{
  "num_hidden_layers": 19,
  "hidden_size": 192,
  "num_attention_heads": 6,
  "num_key_value_heads": 1,
  "head_dim": 32,
  "intermediate_size": 768,
  "vocab_size": 512,
  "hidden_act": "swiglu",
  "norm": "rmsnorm",
  "norm_place": "pre",
  "norm_eps": 1e-05,
  "positions": "rope",
  "rope_theta": 10000.0,
  "rope_fraction": 1.0,
  "qk_norm": true,
  "attn_scale": 0.177,
  "bias": "none",
  "tie_word_embeddings": false,
  "parallel_block": false,
  "init": "orth",
  "init_std_qkv": 0.035,
  "init_std_o": 0.0,
  "init_std_up": 0.035,
  "init_std_down": 0.0,
  "optimizer": "soap_variant",
  "learning_rate": 0.0067,
  "lr_mult_up": 1.07,
  "beta1": 0.95,
  "beta2": 0.99,
  "lr_head": 0.00903,
  "warmup_steps": 120,
  "schedule": "wsd",
  "decay_fraction": 1.0,
  "decay_shape": "linear",
  "final_lr_fraction": 0.1,
  "batch_tokens": 131072,
  "max_seq_len": 1024,
  "doc_mask": false,
  "train_tokens": 651600000,
  "max_steps": 4972,
  "dataset": "wikipedia_en"
}
Each number is 128 + 32 x the weight over the matrix's rms, rounded and kept within 0 to 255. Layers, rows and columns count from 0. Numbers have three digits each.

# layer 9 MLP down (transposed), 768x192, rms 0.151, rows 284-317, columns 128-191
150097073138142135099161177130105116149181117144130112138125167149140156160176150131137208110120122122155115112097088053145079130140107147133071121178176068098060129198132079122040079130125134
133114159089142093120070104155134067132106130091143119135134192188111185094144112141144128085118141135123119073126122141160117181119168147128098129142076098111142166113120117099182152102095130
094124134114111128166175164164130183167207144108142091100074113136124158129139107073143140125145151114154139120130141138121131090127112108152120185148115126129141092130169137151085094115125153
121151118159170153187185129106092117115098172168101089159119150185130147131133086159111115137123087122092157170116093104136162118123160096083165103159115162148182122071128121123106151183104130
160131109162122173108154079104126097121113118134108138194143177161194152072140122110146118174144128136155131125123143116126128125099171062130139089115142110127193152166121136168101183117132161
124132167117114144069196088141114136162069160113145153147178202115120105166075130158099161162156105115091106170101190140094114142165091221143102134152132192112134161103153159167174082088132085
119106143173082140101126139113172076141083095121147109167149179108108146122032118080157156116138131151095112138107120139108115152083121171122081142157151112151142107186147162147141120162098094
126095107155113077119124172105216142129141119138082102128137146130100118099122186092159124144133114139109139154135061120139102136143118155169073125140079164173084097070104149116166178147079120
083122099095079141164144150161144187160109168140174133136059181119214162196128117105088139156208095096146150138105106098113138184125156200123136122130084154123093138146061108123129066100136115
134187078130152122112146150163134113128146121174123102140088130144157051069095126160224110090142154156117133152138130138145110106132140096108138178171085191122113144152090094110181120100113094
144174089146091113136156129140171119128053157145134155102096141182055129108130126126167127105146039121112126134162168144201136118109138126090081124136109151128137120119150162086145146155143116
117074163088132128153144128146117197125172121135193146100070125126072187144092127179098144106111193085126142111085143128126121176170137137116147122140071171126155131183132142154112143166102131
104104108084151149084082129063121079168157095169109102097106105188105117095081070119136130133121081079105131139134116052084080133111145200135146133111154147145204113126138169133181180144140145
137111123100127160152057097114092102159128173179105148152091134160137050066094112137166156113173157152146200091128112121137179135169133161092160119140209172064108118183121116115128143107122155
153141178181109099138111105114135080090118082108135090124166162118121118144139085148086125158192086111068108071161147139075135156123129134148163155117096128128143127119098129142159126056122110
099154126118133135162170105159149092116136166165129070161101139154087122106130094071164093107107144207065077137158138179139121137128097164144124223148113086137161153111214149124169131183072192
154145165153135100107100154156164108155184138136088146156110063133131125132111123112146168112151160145200185133171077121110125136128105155118095105101154103146166118205107053174117182143167136
066141111149126193146117154108074123094165175144043113142136170088117158083166168163225136122150157126135161103169176110129128140157131182132105158136162167127163147110111151135082160183156187
103097113186096128111120078146086095170183202144114090058088100122105130180157169142131129120138136131171205134119099063157137169073123094166133126158152143148169164139134156090138173148167107
147110087112132101126079168088175107134089170113206153165165093082114173179149150122155146064111108191150108119089101133162085052178134091101156129127149123115188143117143085097128125114149040
119143226189128063058107094164167131135117114147149113108118123166124120135118123141136141133120145134066159172141113138127098180192102100140145173186194084115133103119117133130138111171113097
146157169140103132147171061117141120099164115163175107172145076063183128080090080130067151109105139119095114106133130170177132134147117112112140145111173173128180150102082137160167070108090190
152103170174072120161078115119151136113125106097180132153094120140155106097069093130129194141113164090159066074149108120149151087126111101119174111157115129167091135174111122123150132120083127
122136158139085098149108121089060123107116122118139127114127156149137161165122178160127147178092107091067123145128163091078152092123120099130114134129158140123114136114118112152183127125123105
153154100107154107145106063138120161144102098128146138089117123159107144162125150100101103120053121068109147142123119110099143176152103129113165179116109130141138094111097141095132153111130139
091097152110102143097119140112055137146127167098154122108051105138124056082168191171121115175188121125126121164130116077072171127142113124141121150091127140131135043175156126078158178176121160
185136137100145094090115117114138123141131192115165140153129081099111094171075123130090115075131135085115115144126098152138089135115176127059125106130163116210182142185114115139120106110162148
101112112109156123140096194111076200165108120072137110139086112122167133141126085097111098103178051114072138147135143152181086119094108113175110157066104054099111108174134088138153085107084104
144147123102092100065113108146152079145133119120107141175116144139155177138108137129199116124095109145038112117164148165148137124097041237125126142101141149100141078112129119147107161157121164
131091120061074150141079098132167172122141153137141180129123120108120155073150139130130128125139108124078145138195126179102004166094163144176128136076156166105092105134151159116128073136110125
136073117114116111176140160140158186147092148149146113132123123148052113092105158131111073169113085169118094159089116123143107121119094097150160115114120149078137079050158095108116097146120141
163148174085123119131144123037193132156113148075086127177162065064094126129123206097187111142113097113096153125136155119130082060109114096073115108110102118137165098132107132158099131162100139
098161136114171119200147100140163138121131195103109126149187213121117131070112138100160202079130221086194163144066099114117147156144122101160099103093140167086126149144160078170124123132098151
153151127149000111210129148134083207143109204139101141127120133140101139132183094152176126090145145148114083117128158132156129153010110130108163197098083149125118120131139094081071117140147095
# layer 9 MLP gate, 768x192, rms 0.17, rows 285-317, columns 128-191
110108130125102108146099135167164166048164126127157124124177157143079088116130081138149176158100132170092149116156131178112114156112136105129123145067156096074123123084150138127126153137099142
103201095060130104149157070194067122123131096071142188143107104150125103094109136099158148138125171148096142157134150153108092168125130083096169121149211134110151166122097126157117112097169090
140115177105163109176142068108137160178115118141143128192101079169108139121167135109132134136130173128127095161135120152157070127127169187094144110202103111140138157117086147124119160167084123
122116151204138151127075147094161187062095082139148146142129142097093090094156115118151092111144097094133082120075125156156137143191149156121120122060115141113125114087192142101125217117133103
115139181157155109110234131208162127089149136112150140111170078137155102109092178097132121151104181148103075205127149112128194074129132139153125047095181113137168200090111066157169121108198179
095182097052185122180073137099046084090100153149150139131139124141125153121111137157145124122127186054101094109108107145144146130114102129143118128073095129152169115106179105161110098117114113
111116161152142105134140109163157166144175049128058176118123156120118154132084120105146139126099146133186126129155147100100123130139112138160180131145138127166170143080189097129117097125123113
137143125096063105115097108123157176109099098161129139115105120146180114157143186096124150113137111123117153174146121133110134107151103171092129162097091080087137151100134181120126151093141076
077117103177179127191173088174177164173140148098081106085082129157199027122113147142124129046141108127103117149152147129157148105175127130131165178115073131122135097158128163097181108071128104
151156123112160137160097150129140090080163100134113134186061089109120125160153126112126143156129061153175105201119138120150107073124103167117137123100156119109199121098167107112116147142086144
147116135152129116094154094129156098126110142092109165103181106101144118119115157103121156116142082181103138149145146145108098187166099128136084154083144141152135106138079144134075136129070103
080134076122097087063106154157113085120113061118122112101197119101098068128131119088186117133098076111070087157163062077210149170133137215129090122069130144126093147136148127118154114149123161
117173174126095101063106135070086072158082110162186173073124161119152110114142090113170160146168045098115056166153146127155101133129166089143107092131120152069149093166164133189126113066106108
119116176183105160118109166145149051105104119137108109081154118143117175199195164132057178101140138097151143114175134185121082100129116146145156144143144154137135153129122078145170121058124111
139167133085149120089123121116144117094175093158181163168142147146152154193165164184121138090115155164161172164160149108116097091172090145184144151125160153092069108110110051134143118155199088
133098122155112124091155123090116110134118136148134066068133154163172119073196135102131109113172101186103068143138155114121159081177157108110186064151139127075075129124149181112138086156107103
108150147131195146140122090133088109156117150125159136091131122128122099140117085114168094076119105105014171160089093086129089098138141183134158098140176100058094179135088149104190136129167117
069144169123094106148130125120129099156137153083141089094112142121066144156147150072153178178193126102108120088137061134071099125038165101164150109105103201115133111108105138140191161132136161
124092077120115083106138133059112098133063170087135123171155126139108131143127174203108116100075137085070093160080133194139119107111121147126158124130167118121143128137148150167058087142110081
167076168092077099114132146105166171102148180128153100142126152124105111102129167048104122140132147122132128143106085163091111159162177124180083121099118180121198096132125107176096059126108151
121139140110143079083117153135089157169161101108062100148097128146124156128073089146096107153128141114083095140172069128143128140117190113183109121122103103108147167151142120122140061115131030
087135110239106115150178152121118097106166088106135129151123122099102099109152170060149144194143162129071118125155122127160085118126114168113102136171161164127129106105129095099154118121125131
128119125095145121113210119166099105128100067087129137123151125167150183135135137183153104115103114220146062164157126129106058110142107150108121107065086113097143139129126129153117105104110135
087152132094133110072117147107141159063113183153142105132125180180158179075128118136118133184065151131128188073138077125074113107127159125190204187126150096124159152104154164153151100100143102
106154140122106109123123146167149149135086090091064141179122094139201186140176105125128130126104127022121155135126119141081119137137172099102103098184187180073130133114135094130103118174142180
099076132147128117114094119143141031168102137101076201116099118093151149128117171137156126133114140182080097184110123087089109139168109142098203112087121154133114163158163155107061098087145163
120123101193088164099122084163175098107169152115155114196158165136136142106098097075151122174165141145116129137150131172166145111160072084144131088125094163110142150088175136067151069208160148
088119146139128112145142129164141148155111129154163113109140116138169151112145118169114045100174126124146091154144136059099191122106097120132153139143125178123095149125071067129152166104118104
099143096117090117168126058113125112152171177173123172129111156141084120117168130107131093112096146083129143110192115099161169129171098111117113125104150155126144119078120146147090095118144156
160153114116135155109165100096131155155128119065112148117162138096133120081147114121149157134124074132167135079167122045155136128150140077142159132103155124162080180119186118095171138131130162
136125129046146121148094139106124118076062105137098095106159162162147140122124119112151134136166167212108046177111125190064132104165127117134116154084110143121140093126153108099097082120128108
148180157135153127117159103105081174110053179045127154102136130152127129144130102155127126154068145099127178112058075067179160148082109109118182108134189109093095165166093172087149159165118156
101161177111144139145125093182136088077140146080115145088160093153092130142126105092170103149108128135052142159155121093126144168157132111180128090132085127069107108114205131176202141192094111
# layer 9 MLP up, 768x192, rms 0.169, rows 285-317, columns 128-191
132110163091102116149066108147140074103120145072192104163152104166127158105152120169160108116091130092080082110112174123178119111156117098138178129116076097061149154054206134163231132119090130
090115151102081127160093139147156111106135171100097152181125131189091151126159147114136157110169151126152129181100105126139185087153060181124124130094141179144191139091076176155105156113157140
121152126134069158141046153119172133116155146148169098151119115172145140106113131126099130119142138175143191095141148092119142113143108118125193148099110142158101087124132117091088126121087111
131145118115093135151148107081141116177085133104133130170151117187157104123129133152181145083119083133098131112146146115099127131097144112097085118168144160094162182119065154100090123174074100
140074080131076118158173141202171154130063073141146145155156117118133143097141085061115077124150140111079063110156105078132165146150162154126138184084143134138095095119185158081154122134179142
105146165128170065152113107096080147117120109155075111101109110188117118147156114167122082121130095065122179098142161153148146076215130138084152147097114134142111154069125141124143123123125160
131171132098135170091142177178117175115159100082127137134105072079153118094077126130148085154120097168114113180072167122139152076170120127154107125074099136203077094057150127047166125125133091
135128159126121144147135130108139153082102086096173117080158107097103142146149137091069145179136133084096127107162157161099143108193061183129129105102145187158048130099090073146051115101153108
120091110105161169110174159240107092061175172117086067117143200113169113083117157153139162101185154071137145094142163082133200093179123158111197187164116206099130158160086150104143121119145130
103144093124097118139094127105124155053138059164088069079115117145150102098153123142116126080153109114122092161176116129119083115099075103112115080166108117157129114137155121151137151073137144
073083126134123008125064141123132133188134126170155111089120135111088118188151071138115126085074135127140100154176142061140070109172079161175110055149125130076148151122127097203066142151095113
074103128097112145056101064164109142055109157091100105098140144143139129110102101114182094183115094113121068159132135090177154148111110109131141113160158106094162101151079176100080112096181159
167100183132174139135131156121116184140093147120141063146128066149139167154095069094107148093107065099157159095095099109140139050118163142171202144136171129119132118108137098106157147112146105
113106133199163101136117153117160149096137077141097134124093129102114135120118131118112139022064158120210124119149083132124112137181132164103150081123125069136161141131144157156106119121094126
131094138135105108194105155204163075105164110134098105145115134094122099119134110132117168132136099108097114172145123104130048130107141125104153156172177157144169118154148141156126177100103147
134109125084166087134134144200109134065187085087145097151072194089126203135168041110075103187122135108119130099192105162161158149139124146102128137144135090154117107148050132118141116114105149
101147155148127119192146100152092146164076162146050104152142170096131095156121099126081138101124092160119129150158109063080149135141073179157125087140115181156142115135090189110133129122148135
105184099203154167107127141101177120075104155176095101120050095198119097127184112131124066175120175168102179112112127055168067170158122137130173063114138188135111139179144144074089152110064079
172157168153110125063117195159098137134126105109174148039098096084128112123129102142107112112113126104135160162171125155152068134138127127149139120175147083163146146136117113141134098136137044
122090200181180123139125067150148060166102120122085109147145138114074047171169117165143149137112090152122136147049147163139129115116163136127182115162148123086102125176151107101168143149119077
145088145118121120098137174143144148084132158177127186143157128130099121047187161144104162114138116173141094131098105110136106131144095147080181151128187206105152098115103092138126191124125087
104167082168062096106098115080115077174106157124154117151202123128058160120090085144131111162117088126106147124115169090149070106141123147161104148112151149108206164123121076084119147120092113
215169135126091154060147181117129170142142122147132159130125132160127138130128144110165170160126151116091065205137153167086144106140127117049075113095099117182127141125139128120167112155108161
168105123077115138125155111080102167141126124146064126152122127129151117159080144111122075100141122129156138125169151115187170124153113163124110124050066103244149113111102088155121067169120136
129113110210131159145109129137111107097144136148104093130134092056121110161063144122026172162053128134152145109109052112133169123166149131104111097148153130115159160062148127141149074138123144
162080143058182135116110114131062118128108142161120085115150123148147162151057097175139119108155133182099117132107136152137083153155093099124135118102160121103135162148060105138091149107196101
115154146092096159146056175169130209176197121111158105142058129174177163141081167100080129089143065127144180088129136121152072109131170156112130164095107118123149103157113082172114093131074095
133111133132147147060104158158171053152143184093126147152078140147204127133134145145184099082111132091165143120161121117177150125121111132135161149119087096098127147112119148120145130085130120
136114122158081131092164126165162124127131165131101153137130128140128171120105153081142070115119157124152148148178144171141108114127142110142122099114111219126121097103204144101133101100116130
187110163092068136101136113093109136134114073146097095194102147142158083110144195133093122106100068136155086074086137058134132126119118143153112144134114138111117143164156117140177193183093172
143087166166164115133176143182097124141117183092059107237122134109079132132104129148146102148099074197148127162091105122122176082171114122114126145093110100158139063163151138147124103113124143
161123104140130106096122158079069148119119162116159139117123185125090078126200110149077129129170097157095114152135124101177133161089119139114123102075159177133130118109034194146138106136088123
158113107124106141152130084133110148163127134078097152090174154108089128156093082102067092135109146090082108109146091146126158116082122180145137162176142151155176112137102081070113088133109142